python train.py --num_attention_heads=2 --head_dim=32 --intermediate_size=256 --hidden_act="swiglu" --norm_place="pre" --bias="none" --init_std_o=0.0 --init_std_up=0.0885 --learning_rate=0.0108 --beta2=0.99 --lr_head=0.0115 --decay_shape="linear" --batch_tokens=32768
Each number is 128 + 24 x the weight over its row's rms, rounded and kept within 0 to 255. Layers, rows and columns count from 0. Numbers have three digits each. The size before them is the row's rms in percent of the matrix's.

# layer 9 MLP down (transposed), 256x64, rms 0.374, rows 186-255, columns 32-63
102:101159090135131125151146141104124143133091133139144163141148137123106134104090112097132135124126
092:160141078118130080159128130114119128175142119156141145114117117100101102103170151113147128085165
092:171122110145161152164128145145129122122122126150170142083136111144075117117125137143138098103153
096:140074130151187143120135133133123152095131162188125143152101089108098112130099094163117140129091
087:129149130130125146150156108134131106140120117202146139145122129161118136091147117164087104111149
107:116108144112092162149137106116134112141137156134069159107129118143094095133192136139155085152127
112:128106129184156177110110180122132135122094127167135157135097128149119131131159090126203115111189
106:124101149146132085115166134159141130132091099163112118152132099147122099126140136139163156130139
108:154092077132130173130126152126142125172148116133107103138127145131162161128114125154117126126110
105:121144124127111108168093180112118163140156154145111106132151096104147127155135153199127128102111
102:154137087116130127105116113141128146138077127134133122111119113120142132136099128165100157109105
092:120112116129156102141116116099114117103119157172107139150144141128123136106098130158136139178126
106:186158141157169138142133099132112125155134100097130165125138113130114105120129103101137137104135
111:138134164113143162095134201138151154155142099134135141124136163094147139121139108136135157132138
105:130096137132150092123154108172083150157124113111120108108166141142099116176117154151154114129118
103:122109115123109120141160135136108079127125123100105129135111103143116139129109144127126146170084
108:137164110159130100132149107111128101144117148128131135111156122103163136114152178095142112136101
102:166103092065145116142146077115126134140123097150110142109123144140089149132152154137151147148135
105:139142091102117171110131078149161121117127160110144104120101146122101146152166109136147133119162
079:116109143123122149133171138113168172116104142120141111128114129161108107102095124118060155138129
085:145119113110177149126106098162137136122148128161165152138130101146116147086158171136120142096126
108:128153146153110146141115139141153077170123148140136092134099170124149117118131116128180191157133
118:139118107113144150136133133172140147112106177125098131146099118138162130083104113115142139144135
099:117130120147110083128171138107178071144138130124149143133129151138149099102156132128151125157141
094:157109084106119131147095088160128112123165144166078129114177162131146155131133146091126096119112
110:084110120147151092147158119137125099169153131143168151116138140121085141092135100098132116138113
101:087129139133089130116146103118132149152106151116136131080150107100158108128181101175125124116175
105:145174143125096116128135146090120088129118156191126121122125127128169143138086146117110126133161
099:131099157134147157083107142129129108134142125124137146146108105128126105127104129186166149098108
088:129107150141139092135115110098128130122146149100098141112096132085154125124110101129146158143144
094:112140112103124115136170160120118134131132090117121116058143097072150133148151120116101141182097
096:110088098167136118098080148102131129111141161106109112121141140109135124109117088117152086106097
104:171193135157153143138096111146108118140113120133144144120153126100146129095130143112148122151129
093:126070111165084144109146148111162095126179097107159097125122119147116107136136102153117122134099
101:161115105135149093171068098124117124134137118115161106147148163130098153135122127145130150067089
104:139077118116106176167110150145146113130136129137135159108096141134126173104152127110129115137092
106:100133114105092144136150147146120127133151122106185151133152088122119131106125075133167124077125
093:156150127136163108127109127172169128106145143164156117134101143122129101151120139120111136095164
102:151129134113146095150083156095099137138127157122119115140153113158123113118113111112176163144105
088:134124151099142195129124144159113075165148125117166126137117112116153138099125089086141087106097
114:133136136118119100064111172155138190125124156114131159138125134123111119111106111135116138094155
096:137159140138140065146121116111131078124159121110134143074138133112137163071144146135161143099165
109:169128108137123126141170121158104111107117098157151127090131077107170098136138119115165145140086
104:155133154162113154124177145129159150128121073109119122129141127156159171095165117117092081119161
093:141125144139104112105136129159086119131122090122165120121167079172127146121117120157091118100149
095:102107120144157104146167142108114121100168132129128083107138116123151158131156092096111141136184
100:086156090126114147121151148122087163116135136156122099141098136128182097123114157109147100109134
067:153117126138129140118137137131113125130202113122151115129111114161133156122136134157111102097081
112:129128106129139132137128131079138153156101146150124073123097158096114131091115147155113098164139
105:126116103071142117136115106073114121140161133127162145151128157131095169159141112122093120148115
089:128103094099124136137118122112132141130149115083155117077112099138114102141129167140153127096092
091:133108146125140131132107158137068111139155099096138144142156141072102113125159138147138098136128
078:131092160096126136117136139107073141109119132105141147139115140077129140159136093151130138113121
111:144131100119141131144157101145140118147113124126084195153180122090183133103107109138094149104099
117:106141153124113133110128119129120163128113142105140133117076150154114108164104118138144111109145
110:166139143123157152134111137104163117119150117113128050136105137106111148178131114163146135153129
101:070158082123165159114146131093155172128131099140103113089140123089138119111180119116124155114101
096:135173101141101142109129110140107120142102124145167136148182169127122148143119104128137120098140
098:120077116083151107145107119093106148129151134109153127158092160151118092133105163139098119126151
115:153105156079150116145074139113129122131132115115130129083141133157119118113128129093118103130139
076:125094134146114152148131146145094124142167108122140132156133114169092100132151143161119162137098
093:111137124099073147073153119117158119117128109161172100121136088144084140166127119155133097102147
101:113180130137063137157150129108151146117137153143132167114071124124166128131107119144111163113171
095:136081147121154134100118143128173103166144149151154131118144114162140169114148134155112141120126
098:127105149115084104122155126109115129128154122133161170164138129093119096138135191139106106108137
092:091112146115121130125137112124180140152132145082134098131159116207135103145116107105162166124119
104:109126093153053079158111123148152129105060150154114131145151138108143145134137143125137172114121
108:131191129157130116148119124132142120127099123142134138170121113114154121087156135121122155130111
084:100134120167100116156159144141104093116099110145120106136120142131108153095128113125092127148095
118:121159117118103145105115110160134083137085110165133162101113109143127083120116140144108134112160
# layer 9 MLP gate, 256x64, rms 0.427, rows 187-255, columns 32-63
089:078106146106111106159138124129135158088155119141125164103146071096126125145122152118106160115125
095:158089143135109124136136139119066183105170104151125136111125106097151125129139122138114097138131
090:119146136137174114118116174132111153161088144126174103157105063153114093129116115158111083139117
090:138129174128134092120089109111061155115136084176143086132137138140141111145156117113108129153124
108:152147150156127126129127119117125085090172113078132100141106096081137166114078084128124128107140
107:146139140123130139177142120074067089127129176153129116132098119103098099138118112153116145089144
109:168152139136121121105157125114102112158169159110131117139128124152159147147112103094113135125101
103:151109130149141127106108128104107166127157138116145087132086148112147103106170098158090124134172
110:125118119114138129112098137107146137121130151144108155109144153121151196134151135127086097107171
099:109113117111130150139163086095118131118160155086076112126137160157120186130123157146118136128138
081:118124107098162119104104134134092138163137183174125142166146125097189129147134148107126143125132
115:119128130095127147179098125144086084112134142149152102074118106132120127148136152169080093155143
107:174090149111152160132168117128142144120125110095092127148130093153138114156096124170077125121137
107:130063141120095133151150143166103111103130108141128109099122109164084149116130087118102134123116
104:165163166106113099123159094140139149117160141091105114151155124101147098122117117121140114150118
111:146140149128108131106137144131109113158117131139115138113101137138118127128140115136104095101149
113:108129123107097148155159121088104115118113088097153105127140145122101188101111132117111077120139
099:163123127104151131146134092103130124148094140135139103118153092141127134113147103118134145130107
079:109150150144111107090116149120157110138150154138101126111208121112121156120124142124130137107172
093:140143139155118151124158124149107140087131127112130161102142123098132145103101106072130157125166
110:162117172157098095124156109148132127144118127127091127106087111151124150138081129076102123144086
109:106163125121136081146134163094131128122158087150137113105156095133131134126097095126156108093145
105:126071129154135156118108137080152128151127143124120121116095145122128127132119116110083115211124
098:130108141136176116121146118123116168135119119132119091127130125113097160088130079098103113148089
099:148124145079119120157131129148150104095092112139157113091115125126158144086142079130167096106119
090:115136111115152129137110160090116141121177089143149085124102120075129121126095141153124171147151
099:110142166132089090110099119148126139160108142127132148161166124136137141118141136155149130127097
085:130129145125121146133103142140134139128131149171124126131128064122127116115067129101082123135159
080:117105121152134074116104138097130121151156136117102115116117134103122146145105113115129109180135
104:159128146132133113119113144095134126120144106123133108156124168090145153119134105119099133168134
096:127111141169119129161103126090125140140135135170095127172168113130171146129142128112122148165106
097:105104167097140175120114145080187176151135122143139106129129140112109155142137125149104117133172
080:111107107136128136147123186144115109127151083114127083087103127137104099145100153162112086122145
112:115147111098176166123129143100128136185125101126131138109143118130155100120146149139150092125133
111:130119141112122153101163153113128087102134135137098086123131100120149142114176142120082107152102
091:149063112111145082154141144099151132129112133121105108116116151103118093147129142112152150117130
107:092104093170113114141145120100150110115144151130102160110152128125167106073091122105138144140088
103:174104150109134149167140091133142133160145129145128143149146109161164115156119179129138151165194
082:132146108141165131125168126118074107150158156142115102116136097107130108127094145124106144145099
112:124110164090124104124161107123142126156153110154095152162096121111197114144101139103090090137113
091:163078132102114123123146127159129121105119164099134098055174102139153099124109125126122180146146
110:141122086088122120149159111159121117093134195148142122123130103107105138092126153127116107120127
095:170133171113109104134136096144117103100092162142163127114128142101155137142101109141133143114162
077:113129155150134142143138148143128096157162172152121169106122130111152181162124118137180124172162
097:153120170097146127125090150132167148161106143105133091137133095134126093107080167150151149102118
091:119108130131115096116118094126106127107145111112119105126121143122109123059079079156128131147147
092:097134113115115122099097140123113112141135126132117179186135102136133141157126154116131104148160
111:141108115098106146102117082094090127154138100144128140118128086142121148143104121170128123173100
101:149139120084090110149143151146136145066138142168119104089131152124166122119118167093124137141150
107:159124145093162105103092126078142152143146169128146111148152111111131175101152138111135154145140
084:104142135157112171160127151139170143158151112146113150162147109107143123116112156191131178143172
080:107125120178118140109161126113112145134150164141114156140125139116098101155170126142131136124130
116:134140179140137144167132098128116134112133153150162128117120115112151180068121089104123091078138
114:147142138118119132179080086097089148175123133114155107099120105108155135105143130123134144100114
117:152151147133129123139133151137122106126094121114131081118115110121162107093166182118100144130143
105:130098179162115133153143130047112115105160106120114091156114110144112134148063136112153131119112
078:093109116084105159120125146119118167081122169112126102067117085198128124134135095111157102122152
097:107117101118145139130144109115099162155173159113125157143135113130151132099082142150127129160155
096:147083166114152101127104168111155096131098163126100120112144103159142124154123147165140098111133
085:171133165136157089155090159129174149094104102132148145173112134128142127126082167126153137117132
093:132161097103125109146128131103140126130109092107120132129142132129128162097121106082166135158195
107:147079115134136097136117130123122143145108143103171113099145125116119102127114107114137108137157
093:136143182134085117090154122097103129169150113096134128120155109131132197115134157116146128150155
108:122156122109136160169135137120103104164085147123168147130173081130098122139095142106126089147141
083:177112172156119129139104115126093118163139115103098138098117111139138118165112137094126110117112
113:164082110143099072134158162116123125088081151134112170118136097142153107135150128107156141172110
106:138117148131097158148109130106138132141110160181115167106129134144121099122126100121124126082147
086:155101138119089125127164117122100141125131122144114186169130120114133125130136131082130091142120
115:131105108071149125118147145101152106113118116127105075154151133133132133111145107142103097110128
# layer 9 MLP up, 256x64, rms 0.384, rows 187-255, columns 32-63
086:143163113143125107096128126130135164085088125154170133121094079139133112122126112173130096089138
089:116095142132115117107135154169163119115177139104145107124151126181120130136132116136149103107132
091:154124126146168112167119099177152139128116148102162149119137112092102131163076101128134127119107
089:129126139105106109098170140159130152119114155081118133067106086120116118128115147114105137143129
118:114100134109126137172131150100137093146124102122118126176102135105145147152138097106141118139139
114:125143138151130127129111097080108138116125102139110119109164181071126127142136129100148117123136
104:090149136151104167149129152122125140127068137122155148108136109140103110125119125135114093155114
106:113154133137171182139142101115112156068140123180152122144149140122115163126140149101111142145125
095:123094092160142119171104145121142084156104150127101170107126158099117122166161136122148076119097
098:190147099154118108139127090122094098102109121134156168108131136177104114151136122164141160126110
084:123103116146125123105174133138112127176160146163095120122091159121152163102120115109120117115107
107:147145188132132133111140127134160143109131094111118071145087174106135111137102090165137137118078
109:121134134122146098137098124150156147144088157131165103112109138125123102146146130192132120097097
115:125126155124125122134128193113193130139178151134114111133172137116121155093104147114140131109087
094:140114142163109095146174105112098133106117158149160127128124153173135138118121115127082184119113
111:099157166134169153124127137166107107124149147152150140121173133111105158074113126155098113082146
101:119150146159133160120094144113111134078140131153149115143103159126179145109124138160139128131128
101:159169130174113124117144170132118114157091122135127144120149129107127117151122106138133102115116
089:142133121152109128098136098107110096143157120112136091195116137157122124101103127106144117149144
096:111121105148101120131153128104113136145141094104139135160137139142182076143149154165148091169130
112:125102130161167162118094120160104110103165091108157139134089143131133142117143129122137128128158
114:128131119140100184157116084161098111132132147105115113159159157090151139143103175110135139153103
092:130079118133120089128133121165119160150084151119119096136122118124155129147101124094124118111108
095:122147159104104126109113142125144124072146104107104088101058148127102088119109128129135159109161
110:137158137151157123150120136088133117083133129140152131096153094111091158159112128120084148107153
098:110175095102105109109135114110083115103106142147130137082102168107117117158129123160154113127120
104:123126113097176126120147174115139123099094096117097155115125121098118106131143169120109160131138
095:138148149122191104114152128110164155143122133144132138167181151098132138092142110123107146102106
115:144106124103141120136146095136159134087116143117082133141111129103149138119148108113133143142135
094:145118126136116092091060128141134164108181145125143125123104171097142151155131102082148106070158
096:107155138127169154134138147112131147133132128176146163092154100166134150107141103069140129106132
101:103136118144144131121152117156064079115116133133114147120096114135143116133129133070095146157159
088:119113110122129145110129125087129140151141109165125133107122156129125099119144076081170119177125
097:095139112113091135171170130133103131148122161134140107080182168149144115123134095145159114124114
104:159106129123095148096124118107101124143098138135120103125147123108091132129113149150106092102159
099:121101107139053141169142148117161110075148082139103129171106136117133101178120112099134126158094
093:150132166109155119141161108195126157142143155132100145127141109153140149139150123128151169132127
102:148124126128134129077143134146125164117130122077118159141143132142125156095114114136115087113123
088:114134148147095149102130099097136148154129140151113127107146132131123105085067131123121129154188
108:103135129177088118145106169091146122114154167127096105144103098135151131114157132128119146102118
093:110150168150117137114061126087133113128102109142153081095163153114132137188151157137143148131147
112:088103141143098121113155134123187138140135098140145153125178128166112163121138123106110116092119
094:144105080093158142143134148104115146106079075137158161169152120118144138152122101117106134134132
099:113119149124132129165147153096101127150152159116110173143142138121113132096104105127141129138082
094:134140154119149143156143146132159104125095111088125146189112126154126085142145073130148127116124
095:087130134115118139114122126113070183167103147079106112126130082175113113144127123106139129139140
087:088129153114141126139100174128107155094107101128112131144154106126125122102128128140179124176154
102:103116118091128154084147110142094119170099134104137111146077072120141130087159104165119122160083
095:124102124105164134091144156162137131110108107102126108120124086178129102176126069102134166122116
092:096168094130133135108129169108118156096127143136103140200128102130137149121096143145138153118131
086:122117137107102148155162102097106130059102129139104145093132120154133192127104122146142166100123
086:140141098143126115134156118118164134087191160136105118157105102129153118120095137116157121122148
109:127114127091124132151160147143138118136152096125157135152100146140115131119165127074109151161130
112:150164116140134134169117129150128130122142123133086093159154129108126110088103108156123141124104
113:149125120114129098139185143113143111135110131110168115136112121088114101157175110136163152113152
104:164129116089172170096161089121064092143110119124069127118117153148147128129150148144153129111134
091:158090162131122149149132145123143102151119149130137154124102110126118127128127139117090098136077
095:135131124151149090119107116129098098145142123124136123118197097105144118125111123115108120150129
109:107119152109105138136165136115125118159132149120164128129156104155148157137153120102143148109109
085:131110098178174138154103108083119113151152133121094147151157141129119168124194132149113128113155
098:136134110142167129142143135158145102147106128158144093091106095136114136116140150088099174124154
105:082072152153125156117119120148104145097088132116115101105130148081110113153163122088087118126149
094:103100090128098114135111108114137104165156170092130117115156147149123144151159131119089112138149
108:080138112094111120110171136119126070152119169115125128159151108156127124097131132151094085129102
099:188157073116142143114115153122123126126138097152135141083133121133157179123133143116133176121128
109:139142088143128149178138125145170185104158087081153084137163110158100114137130143115144128087121
110:123121153122136148129185152105150131117139122144084166096120156152076098149150159110087127157129
091:121097155135115124120105167130132085117127110091121136124094094109090093163154132107166142075147
107:139130132194160143103136137140098167113142149111129101157161197146133112124130102152117113155113